Weights of a small transformer language model.
Size: 13 layers, vocabulary 1431, 10M parameters.
Architecture: RMSNorm before each block, rotary positions, no biases in attention or MLP, embeddings untied during training, normalized queries and keys, some layers without attention, local attention windows, gated attention, value embeddings, hashed n-gram embeddings, an embedding shortcut, learned residual scales, skips across layers, capped logits.
Training: a variant of Adam for these matrices, 8790 steps.
Each number is 200 + 20 x the weight over its row's rms, rounded and kept within 0 to 999. Layers, rows and columns count from 0. The size before them is the row's rms in percent of the matrix's.

# down: layer 4 MLP down (transposed), 512x192, rms 0.0951, rows 199-222, columns 96-191
# gate: layer 4 MLP gate, 512x192, rms 0.0969, rows 200-223, columns 96-191
# up: layer 4 MLP up, 512x192, rms 0.0972, rows 200-223, columns 96-191
down199,100,189,169,212,154,195,178,212,176,215,209,204,178,216,177,214,214,216,181,226,227,140,175,195,195,194,185,166,177,219,216,198,223,186,177,204,187,185,174,200,208,212,209,180,197,217,204,187,164,214,194,208,205,226,179,192,186,177,211,168,200,170,182,183,203,202,191,216,218,146,168,194,183,219,196,194,195,202,223,213,201,207,212,189,177,176,181,177,204,183,208,209,220,229,228,185,198
gate200,100,181,171,200,204,203,198,234,194,188,237,190,213,207,196,203,236,225,189,193,236,179,187,171,241,209,183,217,172,184,231,192,205,205,198,175,209,230,210,170,207,185,209,239,180,203,174,173,186,211,208,214,222,157,208,166,216,187,207,210,202,185,211,186,210,200,185,211,209,179,192,203,188,233,209,174,183,209,220,221,194,191,205,230,168,190,200,237,202,143,204,181,170,187,175,216,176
up200,102,250,158,231,209,208,178,194,186,159,200,214,195,221,223,183,228,208,195,183,198,214,192,166,167,189,220,221,216,198,220,206,195,221,241,171,189,221,207,206,184,159,260,197,185,200,214,211,202,198,191,211,206,218,213,196,240,206,179,198,174,188,181,232,195,202,185,215,177,177,192,179,218,217,200,203,202,190,204,213,193,198,219,222,183,164,202,230,208,188,211,202,190,206,214,184,221
down200,101,189,172,218,185,188,160,160,179,175,189,197,206,203,178,216,211,178,199,188,178,194,195,208,211,218,189,216,216,192,228,172,177,194,171,236,159,205,211,194,212,185,209,180,223,210,184,183,183,175,192,186,148,212,253,196,194,203,229,163,222,221,213,213,186,202,204,180,188,167,174,190,185,210,158,210,194,202,182,168,187,186,211,219,193,223,232,236,182,171,206,222,176,193,247,198,230
gate201,091,226,214,158,178,169,159,194,203,229,178,178,178,182,208,226,238,236,194,233,195,199,208,207,202,221,216,219,198,203,186,203,181,165,181,176,208,175,185,172,247,170,210,194,181,221,194,192,187,225,202,201,195,192,203,178,196,199,216,182,169,211,196,208,180,221,186,192,169,178,183,208,197,171,232,227,207,188,249,190,202,211,198,197,240,188,185,169,188,210,215,186,195,190,209,193,213
up201,101,193,170,198,182,203,223,175,215,191,194,224,213,216,219,201,207,208,162,186,209,163,188,181,205,205,218,197,174,210,211,205,187,195,213,196,223,204,226,254,207,193,198,198,232,183,192,188,208,205,158,191,216,181,210,212,183,210,200,233,206,200,203,196,238,189,203,194,186,208,217,194,160,182,219,202,225,192,215,229,147,215,200,223,213,156,236,179,206,186,202,157,214,159,185,213,194
down201,101,221,183,195,191,173,202,203,208,209,196,206,176,201,204,209,204,231,178,213,200,187,219,246,218,200,250,205,221,207,212,162,233,178,194,180,193,219,201,189,226,168,185,211,185,240,200,191,207,214,207,219,203,198,222,175,227,235,260,157,194,197,221,152,193,168,184,175,192,192,181,195,190,195,200,194,212,197,213,242,216,166,218,173,170,178,215,194,210,204,200,228,215,218,215,225,201
gate202,100,210,181,182,177,193,203,169,205,186,193,194,225,209,188,179,186,204,183,198,218,205,198,215,252,192,157,231,223,185,175,208,181,216,195,179,207,212,192,209,205,192,214,153,195,221,146,184,184,207,166,240,197,215,213,205,181,196,218,156,201,181,194,226,220,223,187,173,200,200,183,180,190,213,190,232,213,225,198,200,209,206,245,194,199,206,185,193,211,190,226,197,193,199,231,218,198
up202,099,204,223,206,178,191,211,170,176,203,213,211,183,238,218,174,217,164,212,240,228,191,180,220,190,217,209,231,176,207,168,234,185,190,194,191,200,202,174,208,180,205,157,187,203,208,191,190,204,242,197,202,206,171,195,194,207,164,151,185,178,175,189,203,170,161,175,208,179,183,213,177,205,203,216,199,220,185,180,222,199,194,223,208,211,234,175,202,187,176,178,174,179,172,203,214,183
down202,098,209,212,181,158,205,165,181,190,238,148,194,218,213,198,183,252,227,215,238,204,200,207,221,214,199,184,145,194,211,178,177,183,233,168,161,205,188,217,214,192,210,212,171,199,185,196,168,162,218,200,211,187,158,188,220,194,207,220,171,201,203,209,200,231,166,181,208,206,192,198,193,193,226,234,204,184,182,201,188,191,183,212,218,184,183,195,217,181,184,198,218,217,205,216,205,230
gate203,098,230,214,203,158,220,173,211,201,213,183,231,232,205,192,186,170,187,214,215,207,226,214,199,219,196,201,215,223,219,172,204,188,235,235,192,219,242,154,185,225,238,226,189,181,223,219,222,181,221,196,183,181,210,195,212,167,173,200,195,200,177,225,203,183,213,201,205,206,219,179,222,195,176,201,200,199,192,174,248,195,209,159,198,210,186,189,207,225,209,227,196,213,201,203,222,183
up203,095,179,207,211,209,217,170,164,175,194,231,191,179,183,224,196,238,202,175,207,223,240,189,214,203,207,205,214,187,190,212,213,214,174,169,215,197,205,182,166,211,180,234,221,204,223,186,173,186,189,220,209,197,215,192,175,198,174,188,180,196,204,169,179,254,187,226,196,182,221,180,199,201,169,206,212,209,206,199,188,197,152,221,224,181,174,179,219,200,178,208,213,216,196,176,177,234
down203,094,218,214,180,204,190,208,234,189,195,189,176,208,215,206,234,211,180,199,201,207,191,191,233,163,200,195,222,230,173,200,225,170,184,186,206,192,204,234,207,200,201,187,212,199,193,203,212,170,181,204,181,169,193,198,193,157,208,170,228,211,215,232,186,201,205,220,168,226,215,167,184,190,228,163,200,195,206,180,208,224,193,186,241,186,202,218,204,206,206,225,216,172,184,218,176,182
gate204,099,178,170,174,186,186,202,208,221,222,165,142,216,180,207,174,209,191,175,179,202,210,229,180,208,181,185,203,208,210,200,192,199,192,221,183,202,202,238,193,220,252,165,208,223,169,211,213,181,219,187,189,168,171,192,182,233,195,207,203,208,194,162,210,213,230,185,230,169,212,251,197,165,220,188,211,204,213,172,192,214,177,238,209,216,181,203,238,189,221,207,228,207,210,179,211,218
up204,102,207,189,228,195,202,186,187,255,198,189,187,218,206,206,173,181,217,203,206,190,204,183,211,165,208,150,200,179,194,227,217,194,226,160,216,177,196,223,231,210,229,217,199,185,181,182,190,205,225,186,233,204,179,199,182,210,193,173,197,219,213,206,210,164,164,201,191,193,220,184,203,206,195,182,206,196,190,212,236,206,199,206,193,185,204,208,191,205,164,232,196,219,197,211,210,210
down204,100,160,211,216,184,206,166,169,187,181,185,181,197,208,189,201,218,200,232,177,252,230,178,192,182,218,215,199,216,226,191,205,200,196,169,196,220,231,212,197,216,207,221,205,224,188,181,178,163,185,220,184,172,204,196,183,198,199,192,200,187,201,156,213,232,199,195,199,173,171,209,202,216,220,194,184,209,168,155,193,170,205,234,172,216,236,195,195,211,237,219,227,217,190,183,228,198
gate205,105,167,210,183,191,202,169,212,193,174,188,216,181,224,199,201,219,205,206,207,223,218,198,209,242,218,190,212,205,203,182,216,198,189,208,220,197,201,217,201,224,212,200,192,192,177,173,186,204,241,216,171,194,197,198,256,219,207,196,151,200,217,195,199,240,217,169,210,168,165,238,225,212,182,202,226,196,198,187,240,226,213,226,215,177,196,171,186,171,229,165,199,146,203,203,229,174
up205,103,163,194,206,181,177,208,205,202,210,178,182,191,184,182,193,177,170,205,197,170,223,224,237,219,187,224,218,224,206,191,205,210,176,203,222,171,202,229,213,226,217,195,186,205,197,192,197,203,201,236,200,204,203,229,195,205,220,215,171,244,175,125,202,234,213,205,158,207,176,184,214,199,210,235,199,162,241,196,204,199,186,226,217,203,179,192,226,172,201,216,166,214,222,217,195,192
down205,101,190,210,222,193,197,210,199,263,179,190,229,181,189,204,203,183,183,206,201,194,204,210,181,230,210,218,189,194,190,226,199,229,222,208,195,217,186,218,202,218,210,181,198,251,211,219,164,201,156,201,184,176,200,183,214,194,175,174,207,225,183,187,227,195,189,215,210,177,185,208,247,176,207,179,184,181,223,215,196,219,197,204,211,188,232,182,176,173,224,200,185,224,196,213,179,220
gate206,098,225,205,226,203,200,195,250,166,184,235,176,205,240,225,180,188,200,223,183,255,178,192,191,208,201,222,158,169,213,192,187,203,190,198,186,193,190,200,191,201,213,173,183,204,194,237,203,239,209,193,197,209,219,181,169,211,217,196,186,190,186,219,221,220,167,183,235,221,200,217,218,187,214,178,199,205,204,181,173,211,204,218,233,212,168,196,188,203,212,193,189,202,206,184,191,197
up206,101,174,191,212,188,230,240,208,183,163,190,248,203,200,227,212,197,203,182,211,168,201,224,182,191,201,196,182,188,201,171,221,212,232,192,185,165,207,185,192,186,170,206,213,217,197,196,172,182,194,211,199,201,183,175,252,217,189,237,196,210,187,235,212,192,175,203,221,179,209,195,203,206,209,177,200,197,179,183,228,206,219,177,210,210,205,220,200,223,170,177,221,169,199,179,176,217
down206,102,187,171,169,214,197,190,146,211,157,211,221,206,194,194,199,230,212,228,197,184,237,190,222,217,205,189,224,194,212,205,196,174,172,206,190,202,242,201,164,179,204,224,192,190,220,186,194,223,191,166,208,200,194,223,198,188,193,180,184,216,220,187,186,191,196,201,202,195,183,222,174,231,185,179,212,245,165,216,191,212,200,200,211,214,196,172,205,191,200,185,189,214,179,225,210,188
gate207,100,194,199,220,208,217,222,210,203,210,211,166,203,188,193,195,196,165,213,178,222,222,208,185,238,213,203,215,187,245,160,218,224,197,230,167,172,189,201,214,147,181,203,203,213,205,191,175,188,190,199,203,209,161,198,184,207,185,219,201,187,190,195,194,218,179,175,200,175,200,183,212,222,205,203,207,179,239,183,221,226,167,180,204,197,187,180,219,186,187,207,187,212,229,196,258,215
up207,099,178,242,239,210,174,221,190,169,196,186,200,200,197,198,219,198,220,200,200,191,202,188,176,219,217,197,210,181,195,217,208,201,215,197,190,179,220,186,171,211,166,187,219,194,236,167,217,207,218,209,213,208,204,197,185,159,173,168,168,196,209,196,196,188,200,176,214,218,225,208,187,214,256,216,189,209,194,181,159,205,203,221,191,204,170,188,174,182,181,179,209,169,204,192,207,184
down207,100,199,188,195,212,234,204,180,207,156,191,190,191,198,166,226,215,185,204,222,199,194,195,225,170,190,201,216,193,190,199,184,171,214,195,167,237,206,199,210,182,199,219,205,190,213,226,197,194,190,205,187,227,180,207,161,197,128,231,189,196,238,208,176,204,230,197,225,190,201,169,174,228,191,241,191,165,205,222,192,222,201,196,158,187,206,142,198,178,239,194,212,203,180,183,194,190
gate208,090,232,218,217,189,222,199,189,181,225,192,184,190,210,199,220,205,179,239,192,190,196,237,185,170,212,203,222,198,241,189,194,185,194,148,188,187,192,171,207,176,166,220,221,194,201,208,202,208,213,246,199,182,219,139,208,169,185,207,191,228,212,202,228,181,185,218,221,172,207,195,217,196,200,208,181,193,235,183,220,250,187,206,191,187,203,223,173,191,190,208,193,162,183,202,217,222
up208,098,175,201,185,223,193,203,185,196,197,181,231,193,227,213,206,181,171,220,199,257,202,199,206,194,174,197,232,199,187,212,178,239,189,207,194,199,206,202,203,212,200,230,175,219,193,195,164,221,205,167,187,193,227,210,205,238,216,198,210,192,241,186,212,195,202,232,191,207,202,200,180,196,169,209,184,220,200,211,251,158,197,218,230,210,198,192,199,221,228,172,211,198,210,208,203,195
down208,097,190,215,196,177,202,208,207,229,186,172,211,225,213,202,204,188,199,216,191,151,187,211,230,164,219,191,192,224,200,203,194,154,204,206,200,208,216,204,206,190,212,165,210,224,229,147,202,210,176,193,217,199,199,217,178,181,197,229,183,165,211,202,184,218,224,171,219,205,195,201,181,220,228,195,192,149,197,198,193,194,215,224,188,231,221,205,215,177,160,203,190,198,170,192,188,226
gate209,101,201,187,170,194,199,159,204,202,198,192,218,175,181,228,179,204,219,206,154,226,210,231,239,190,213,202,215,200,196,203,163,191,213,182,199,197,207,184,205,216,203,217,234,181,194,211,221,217,221,200,204,175,206,218,189,239,228,201,152,166,205,200,193,199,183,188,166,193,190,170,184,168,203,189,195,244,212,191,173,201,198,202,190,246,198,192,203,187,157,236,233,200,216,211,217,181
up209,099,220,202,202,171,239,164,205,185,215,204,275,195,202,230,208,190,200,205,173,240,178,188,219,189,181,210,175,192,156,219,192,182,187,206,208,229,220,173,181,216,208,188,237,172,193,220,214,189,231,138,201,219,210,217,175,176,192,188,182,168,203,184,213,172,166,166,218,203,211,184,179,191,199,196,197,197,213,184,202,228,207,222,218,233,197,170,158,226,207,206,193,194,184,198,191,213
down209,099,175,179,189,199,229,194,189,209,226,196,188,209,176,178,184,215,205,197,209,205,219,230,182,210,167,187,187,181,168,203,219,201,195,204,182,235,200,224,204,172,218,196,216,169,210,207,184,221,181,196,201,197,195,180,183,194,203,229,203,168,187,177,193,179,205,194,167,185,170,185,160,179,228,193,197,209,213,191,181,206,202,203,186,180,205,215,210,219,203,157,198,224,201,191,189,183
gate210,094,239,201,163,187,185,215,195,207,187,180,220,186,195,211,168,210,226,194,202,195,190,197,212,194,194,224,214,212,208,209,191,191,184,172,180,203,238,202,179,207,194,167,206,201,174,179,198,213,222,214,203,221,214,203,190,193,193,195,166,180,184,227,180,205,205,206,200,137,200,186,185,229,198,204,221,185,190,168,236,217,221,182,196,184,169,213,209,193,202,211,224,188,190,203,215,213
up210,096,210,201,195,230,208,184,166,213,215,216,200,186,182,207,216,206,177,203,202,191,208,196,180,172,165,214,192,226,193,243,209,221,201,219,217,206,217,190,189,149,192,216,187,186,182,218,203,185,158,199,180,244,213,219,236,208,189,198,258,200,214,209,190,227,210,198,201,205,201,161,214,187,246,214,190,210,191,201,238,162,181,181,177,194,213,193,206,215,205,199,191,227,204,191,201,171
down210,095,199,219,196,223,215,197,198,198,207,228,182,195,226,172,226,189,155,219,160,192,191,196,188,187,217,179,184,140,233,223,200,201,204,230,204,179,191,184,211,163,166,201,202,221,221,232,183,194,181,216,195,190,201,179,213,212,188,210,178,174,234,193,216,218,170,165,188,234,204,206,207,202,187,205,175,194,182,193,230,202,161,194,198,222,199,199,204,203,209,190,180,182,195,191,231,174
gate211,101,196,208,235,222,152,184,229,200,201,196,187,213,200,203,209,187,182,197,185,199,177,171,170,199,195,199,198,174,238,172,181,203,190,225,166,221,206,208,229,185,213,215,193,212,187,187,165,163,178,208,189,191,169,164,214,231,187,250,213,181,210,230,196,178,193,194,217,195,203,240,167,183,152,199,198,182,189,210,178,192,162,228,207,232,181,205,216,203,202,222,178,175,195,188,233,203
up211,098,207,201,184,217,192,232,208,231,193,179,214,203,202,166,167,198,190,235,217,192,175,207,219,195,196,205,183,212,195,183,214,220,204,231,220,210,221,185,226,214,206,195,171,163,196,225,184,213,201,205,222,231,181,216,191,187,179,191,202,183,202,198,224,209,159,171,197,269,183,179,157,211,184,211,177,208,200,179,218,193,198,242,212,181,206,196,209,192,209,230,220,224,206,199,189,212
down211,098,200,208,171,207,219,192,217,197,202,189,202,203,218,176,206,162,194,208,214,195,201,198,188,187,177,184,224,183,218,206,207,215,185,203,202,230,214,206,223,221,257,202,199,240,201,193,195,210,202,178,220,197,242,178,183,187,208,210,233,187,200,158,180,207,175,163,209,232,208,201,165,200,205,198,180,175,170,188,214,153,180,218,229,222,176,188,212,213,199,208,220,219,228,231,194,196
gate212,101,207,234,189,173,185,177,186,200,187,198,168,176,195,199,165,213,201,200,192,210,185,176,177,225,155,198,207,234,202,215,227,199,182,217,190,210,253,243,213,199,155,188,231,187,189,194,211,161,200,220,219,192,185,177,154,199,231,183,182,190,155,200,205,201,157,205,227,205,232,192,190,215,259,192,225,200,196,178,197,203,225,209,213,197,185,203,169,184,214,205,204,211,201,242,230,197
up212,106,205,185,196,190,185,210,157,181,190,208,159,161,231,184,237,227,187,185,202,206,184,195,235,205,206,203,187,221,193,196,217,208,205,216,194,188,181,208,196,173,224,206,178,164,181,219,215,184,179,225,185,226,205,201,180,190,207,236,196,209,218,193,228,208,233,222,177,198,189,211,237,227,186,201,208,173,160,204,177,219,180,183,188,202,260,201,240,216,218,185,253,197,224,212,179,230
down212,104,200,202,195,175,195,217,218,210,253,173,225,227,188,168,182,197,154,198,223,209,207,201,201,182,192,170,227,169,191,198,187,193,207,222,202,189,151,185,185,205,238,243,195,211,206,200,194,190,219,183,198,198,209,207,171,228,198,204,194,204,207,196,220,233,210,171,211,189,234,189,207,221,166,169,192,187,229,204,191,193,209,195,196,230,194,192,231,210,162,216,186,231,200,191,188,184
gate213,108,184,212,213,197,224,208,197,206,171,231,212,203,198,238,183,194,191,175,201,213,187,186,201,210,183,187,203,197,194,198,174,199,192,240,202,207,208,176,200,203,190,227,236,189,189,195,166,191,225,207,221,200,164,156,197,198,209,265,209,189,229,202,223,200,219,193,216,225,197,191,190,233,195,220,193,201,164,235,193,220,175,235,186,208,181,167,184,196,214,232,251,219,188,225,215,199
up213,105,163,188,178,196,220,187,173,199,207,194,194,200,232,168,187,162,199,204,192,187,202,231,197,210,203,191,199,203,229,176,178,212,192,202,210,210,185,198,228,178,196,209,207,162,240,176,178,234,202,207,184,181,207,215,223,185,201,207,200,200,193,215,175,208,171,207,217,170,195,183,203,218,184,171,201,158,218,189,203,220,208,194,128,159,197,198,170,220,198,194,223,196,248,212,204,204
down213,104,187,213,238,220,204,172,200,179,199,218,189,208,238,225,196,186,206,216,204,210,177,192,188,187,218,202,211,200,182,166,194,209,213,208,211,210,212,190,250,216,205,212,223,197,199,201,205,175,212,176,187,209,211,183,171,204,177,199,233,196,193,192,184,206,192,212,212,209,166,207,196,219,221,198,198,196,226,218,160,191,204,232,200,222,212,163,171,215,194,251,231,193,221,209,210,163
gate214,108,209,200,205,200,168,172,210,225,188,194,211,198,178,170,222,180,180,200,179,209,204,213,207,216,221,211,217,211,219,214,189,180,230,195,196,186,211,221,198,207,196,203,259,203,188,163,187,216,194,195,192,210,183,187,222,219,203,215,210,207,203,258,220,202,185,178,203,203,198,212,190,197,195,175,227,202,204,206,180,203,222,167,227,215,166,215,223,193,230,187,212,165,162,190,214,196
up214,108,198,226,204,200,209,231,196,189,193,175,204,214,205,209,229,211,193,220,201,220,205,173,190,205,196,186,193,181,216,187,213,211,220,209,202,209,229,186,201,193,223,192,195,205,195,192,203,176,199,190,216,177,179,196,155,184,213,219,207,192,207,235,214,188,178,212,193,187,200,200,202,200,188,185,206,209,224,194,174,183,184,179,185,171,233,222,234,205,162,196,150,201,192,201,233,202
down214,105,218,207,226,175,194,190,173,183,173,211,213,200,164,208,205,187,171,230,214,185,202,195,172,191,200,191,179,172,215,169,191,196,190,196,202,165,186,178,224,189,223,166,198,204,218,214,214,193,199,218,181,173,183,214,213,195,199,212,162,226,219,232,182,212,200,196,211,196,231,170,212,194,198,207,204,211,167,242,210,198,230,197,236,160,204,194,211,176,234,231,187,233,209,203,215,176
gate215,100,196,191,186,192,233,195,187,213,185,204,188,164,224,203,189,184,177,184,218,238,181,224,170,212,171,213,218,224,219,186,211,172,200,233,218,226,201,192,186,207,207,212,203,238,215,185,209,233,226,198,211,194,181,189,226,175,212,190,197,211,202,220,243,192,186,160,197,206,182,169,199,213,180,184,190,185,191,221,210,232,244,232,166,179,202,145,189,217,215,231,219,238,209,229,183,189
up215,106,179,192,187,214,158,177,184,179,211,177,178,180,175,182,241,188,202,200,185,207,228,228,191,196,206,180,224,202,179,195,221,239,181,178,203,184,212,200,217,247,195,176,202,193,193,197,180,200,200,188,217,228,184,185,200,189,180,241,189,221,181,187,197,199,214,233,191,182,164,211,194,160,204,201,176,204,192,216,218,152,182,168,202,221,203,221,222,156,192,153,187,199,167,205,194,210
down215,102,194,188,205,239,176,213,224,216,212,235,204,195,209,233,216,209,200,207,213,212,211,198,175,183,228,184,200,239,213,184,194,198,186,174,168,188,182,183,205,200,223,177,209,187,232,205,177,202,213,184,182,214,220,197,232,217,197,189,190,231,191,196,168,192,200,200,178,201,216,223,148,177,199,196,185,259,209,203,188,206,183,165,235,202,235,231,175,205,160,185,217,186,198,175,234,177
gate216,102,188,176,208,222,189,216,224,187,202,212,174,212,221,204,225,207,213,195,174,187,219,208,227,240,254,223,185,194,223,167,189,222,178,220,177,228,175,194,167,208,221,182,208,212,184,173,222,190,198,215,217,175,206,133,182,181,190,192,188,196,200,177,210,227,227,212,210,164,225,224,236,215,187,188,228,221,210,221,187,206,178,167,219,219,176,213,220,199,222,231,173,191,200,184,211,231
up216,100,196,195,215,211,195,177,194,192,193,213,243,208,222,191,199,188,202,191,252,192,198,188,192,238,210,188,185,191,198,182,192,139,198,186,213,214,207,225,172,176,218,185,148,232,198,183,213,175,185,196,182,208,204,205,212,187,233,194,185,214,184,214,193,199,232,206,208,182,220,233,189,222,193,228,194,199,186,216,217,204,228,163,220,194,237,193,193,215,184,181,193,208,175,210,153,227
down216,105,196,174,192,204,223,215,197,188,195,187,240,191,194,187,227,202,214,184,229,198,191,173,233,218,198,223,211,256,220,193,180,187,197,223,197,204,149,212,167,173,200,155,221,170,203,209,198,172,181,205,201,159,193,197,198,161,225,197,202,219,162,191,185,194,199,218,183,190,173,218,195,215,201,191,210,224,215,193,212,190,212,157,209,175,200,239,210,225,231,183,237,200,212,234,150,222
gate217,097,178,227,192,183,196,181,219,205,227,220,206,192,209,164,171,191,219,178,207,201,205,192,222,253,185,178,180,215,184,234,200,168,165,191,210,203,168,200,182,187,236,221,194,228,215,170,208,185,192,202,196,194,209,218,205,164,195,220,171,203,187,212,194,220,204,200,169,211,187,162,189,201,200,196,177,195,190,201,208,200,231,185,209,222,256,220,194,222,225,211,184,189,177,222,186,185
up217,095,188,229,184,168,225,212,189,165,204,209,233,207,203,188,193,205,203,207,188,227,213,204,195,225,215,204,197,228,228,186,226,204,156,207,174,208,200,163,187,235,146,212,213,198,223,199,183,182,197,174,193,197,211,183,200,198,201,220,190,197,179,220,167,208,181,195,172,196,224,158,203,219,168,211,212,219,225,145,176,187,183,224,173,237,210,199,206,233,158,187,187,181,213,233,201,169
down217,096,213,226,170,217,209,210,230,179,217,182,199,220,195,193,211,192,200,225,175,206,193,146,173,214,221,166,208,193,193,186,180,220,202,192,211,188,196,212,198,185,230,219,197,198,178,204,224,211,180,205,199,194,212,181,194,186,182,204,209,196,202,234,197,206,196,173,189,205,195,170,233,189,167,215,173,236,208,210,221,195,213,162,209,185,205,186,210,200,221,214,199,175,210,161,210,215
gate218,097,211,214,202,191,157,189,182,170,191,188,188,190,208,163,198,214,199,188,238,225,206,189,232,208,206,187,209,227,192,187,216,205,170,213,162,217,239,188,162,169,215,199,210,215,215,226,177,190,221,228,228,198,206,213,207,198,201,180,200,205,179,216,198,184,177,186,221,173,204,216,207,252,195,197,240,212,229,200,178,214,210,168,200,204,219,205,169,186,221,195,199,181,174,228,204,201
up218,095,164,196,223,185,181,183,182,189,163,191,242,238,227,193,176,242,210,174,216,194,177,194,211,210,206,225,204,225,191,196,187,185,186,221,210,194,212,235,177,237,211,202,211,160,200,164,209,191,235,184,196,194,197,237,192,198,222,185,180,174,223,196,202,226,213,175,176,194,207,182,173,176,212,216,219,215,180,198,191,204,237,207,220,212,216,182,183,219,218,194,215,219,187,208,164,182
down218,099,203,168,182,188,210,159,208,234,210,203,182,214,220,199,187,200,204,205,202,198,221,209,199,245,167,201,190,192,184,206,195,202,182,221,174,232,212,199,206,181,211,200,170,227,200,200,168,202,203,205,169,160,220,167,229,203,232,201,209,205,197,198,209,201,213,201,178,216,198,234,208,190,216,221,216,195,163,212,254,214,196,221,170,194,204,203,211,194,186,230,226,213,206,253,193,192
gate219,102,229,197,190,180,189,173,246,208,207,231,227,192,192,174,181,215,201,203,223,227,181,194,186,199,217,176,202,212,164,230,233,201,236,186,215,210,249,195,206,203,177,181,217,215,224,211,171,206,182,187,196,195,217,212,185,178,224,186,163,195,180,211,232,239,248,195,190,211,185,198,205,219,205,175,195,208,175,188,206,210,229,207,206,178,190,183,192,197,200,185,232,188,198,185,218,221
up219,107,188,213,199,224,232,228,206,212,221,198,241,184,220,171,223,206,191,176,210,179,186,256,238,224,190,216,220,174,217,207,201,189,219,211,197,197,197,195,171,201,195,200,212,220,192,196,208,204,187,193,206,167,168,194,261,206,185,226,206,232,172,255,188,238,179,194,191,187,188,180,179,232,245,203,196,175,203,215,244,172,228,174,197,203,220,215,233,189,197,195,195,203,195,169,214,204
down219,104,217,179,175,203,164,201,221,211,192,176,189,209,248,191,234,202,203,212,219,187,187,200,207,147,194,231,216,227,182,228,212,226,206,182,199,206,209,241,253,171,162,209,223,212,200,226,180,210,182,183,191,232,205,215,164,179,218,180,209,195,182,195,200,212,171,205,209,220,198,223,179,165,174,188,192,215,181,180,202,203,222,230,208,225,195,197,184,217,193,186,209,162,176,203,172,163
gate220,106,201,198,167,217,226,201,194,191,212,197,244,170,205,185,165,213,205,180,202,201,208,170,188,219,202,220,219,197,225,162,199,207,217,204,187,213,239,184,193,159,173,200,207,201,209,183,172,202,257,224,193,213,193,203,188,193,219,195,180,215,213,211,214,193,200,184,228,181,193,179,189,219,220,160,198,211,185,187,201,195,180,188,206,197,172,177,177,159,211,223,247,181,209,176,206,215
up220,103,208,209,176,195,188,178,188,149,189,222,195,171,207,219,198,200,207,235,201,196,191,156,213,209,191,193,246,198,212,215,228,226,203,193,176,185,216,217,230,169,166,203,181,232,183,190,200,191,223,182,232,220,211,210,193,213,217,173,189,188,190,202,211,214,218,182,176,183,166,188,191,249,211,182,239,214,164,198,183,191,201,207,224,195,180,177,180,193,228,189,198,212,219,202,178,207
down220,104,209,226,175,216,216,178,181,182,199,214,222,183,203,212,191,187,155,208,206,217,173,197,211,205,174,192,192,214,170,192,208,187,178,165,210,184,208,198,217,229,189,160,170,213,176,216,202,203,222,239,223,193,206,212,223,192,198,193,191,217,194,178,185,164,153,208,238,213,163,216,186,168,233,192,188,206,194,204,197,206,241,210,220,221,204,167,179,181,196,203,211,226,219,158,208,220
gate221,093,191,183,175,183,212,179,188,231,188,217,225,177,170,207,184,214,221,214,206,167,211,209,193,216,217,164,210,146,197,176,210,199,180,205,214,197,189,178,198,223,197,224,169,202,209,228,198,190,207,204,220,204,194,194,232,205,200,149,202,184,181,226,219,192,233,151,224,174,214,200,177,199,193,198,170,222,177,213,169,210,210,227,214,210,197,185,222,190,199,196,209,223,197,181,207,203
up221,097,219,220,217,204,202,235,218,192,211,204,172,188,188,191,205,176,160,224,157,220,174,176,199,200,186,202,197,205,170,202,195,204,265,187,182,210,188,219,183,172,201,162,186,214,187,165,221,198,177,205,192,165,207,216,196,181,208,198,203,212,216,182,175,213,173,197,177,226,204,228,219,181,210,185,217,180,199,185,208,217,224,178,173,196,207,241,196,144,175,191,180,181,199,182,208,198
down221,094,156,221,178,242,199,171,208,209,187,193,201,237,221,181,202,186,193,202,187,194,214,238,164,227,188,191,213,287,204,193,190,207,162,193,190,177,195,215,193,203,179,172,199,183,178,227,183,209,235,194,218,205,205,186,220,209,223,225,183,227,201,223,186,189,197,235,202,188,208,183,198,212,214,180,236,187,208,178,206,204,187,202,183,171,172,172,182,201,207,224,229,204,205,209,197,182
gate222,095,209,176,187,197,211,211,200,167,218,173,218,209,208,196,202,231,206,224,204,154,204,182,177,253,194,154,190,217,192,187,232,184,191,187,170,184,217,217,172,193,220,196,219,194,212,186,207,188,190,182,200,163,204,215,177,240,211,198,147,197,193,180,179,198,183,158,181,206,215,228,232,215,223,224,195,211,201,185,218,219,219,178,218,191,171,221,163,197,171,207,192,211,226,211,215,166
up222,095,196,208,222,201,222,205,229,216,181,206,190,176,212,184,181,167,190,184,202,192,166,162,187,207,193,161,193,198,179,186,200,183,213,201,225,194,220,198,236,195,204,153,193,183,197,231,158,188,186,186,181,212,216,223,248,199,219,211,227,193,155,212,210,193,224,207,190,223,191,188,160,211,181,239,186,214,193,178,195,184,211,211,163,199,250,173,169,212,215,196,201,227,235,194,185,196
down222,094,161,217,218,222,206,220,210,201,190,177,192,211,199,162,191,224,214,188,181,200,202,211,188,194,229,187,184,198,197,199,190,203,201,211,170,208,191,210,215,180,189,184,209,230,183,197,198,211,221,217,185,205,208,175,174,187,244,198,210,187,188,219,176,223,185,218,175,193,255,210,176,184,177,200,195,169,203,195,175,177,183,151,216,218,187,172,168,168,220,203,209,196,217,164,239,188
gate223,097,204,207,181,237,169,179,200,194,200,227,198,187,144,167,213,206,186,229,198,164,193,210,211,203,216,184,187,206,194,222,203,187,193,223,221,189,205,200,232,195,181,234,191,210,192,224,174,228,194,214,180,216,200,209,206,177,206,190,176,215,184,222,186,216,205,195,220,186,219,211,247,233,184,187,202,224,202,205,199,226,246,200,187,188,226,217,199,185,202,193,226,193,190,180,222,225
up223,105,168,176,205,185,216,195,197,228,202,161,211,226,176,227,213,200,203,176,212,205,189,201,192,174,180,203,183,196,201,177,178,226,207,202,171,167,211,197,161,198,231,155,206,159,173,207,237,183,191,205,249,207,184,213,210,193,216,205,246,195,232,187,200,171,178,192,219,172,197,238,157,191,201,201,196,196,233,203,188,212,190,182,221,191,203,210,210,208,215,175,164,233,191,207,194,229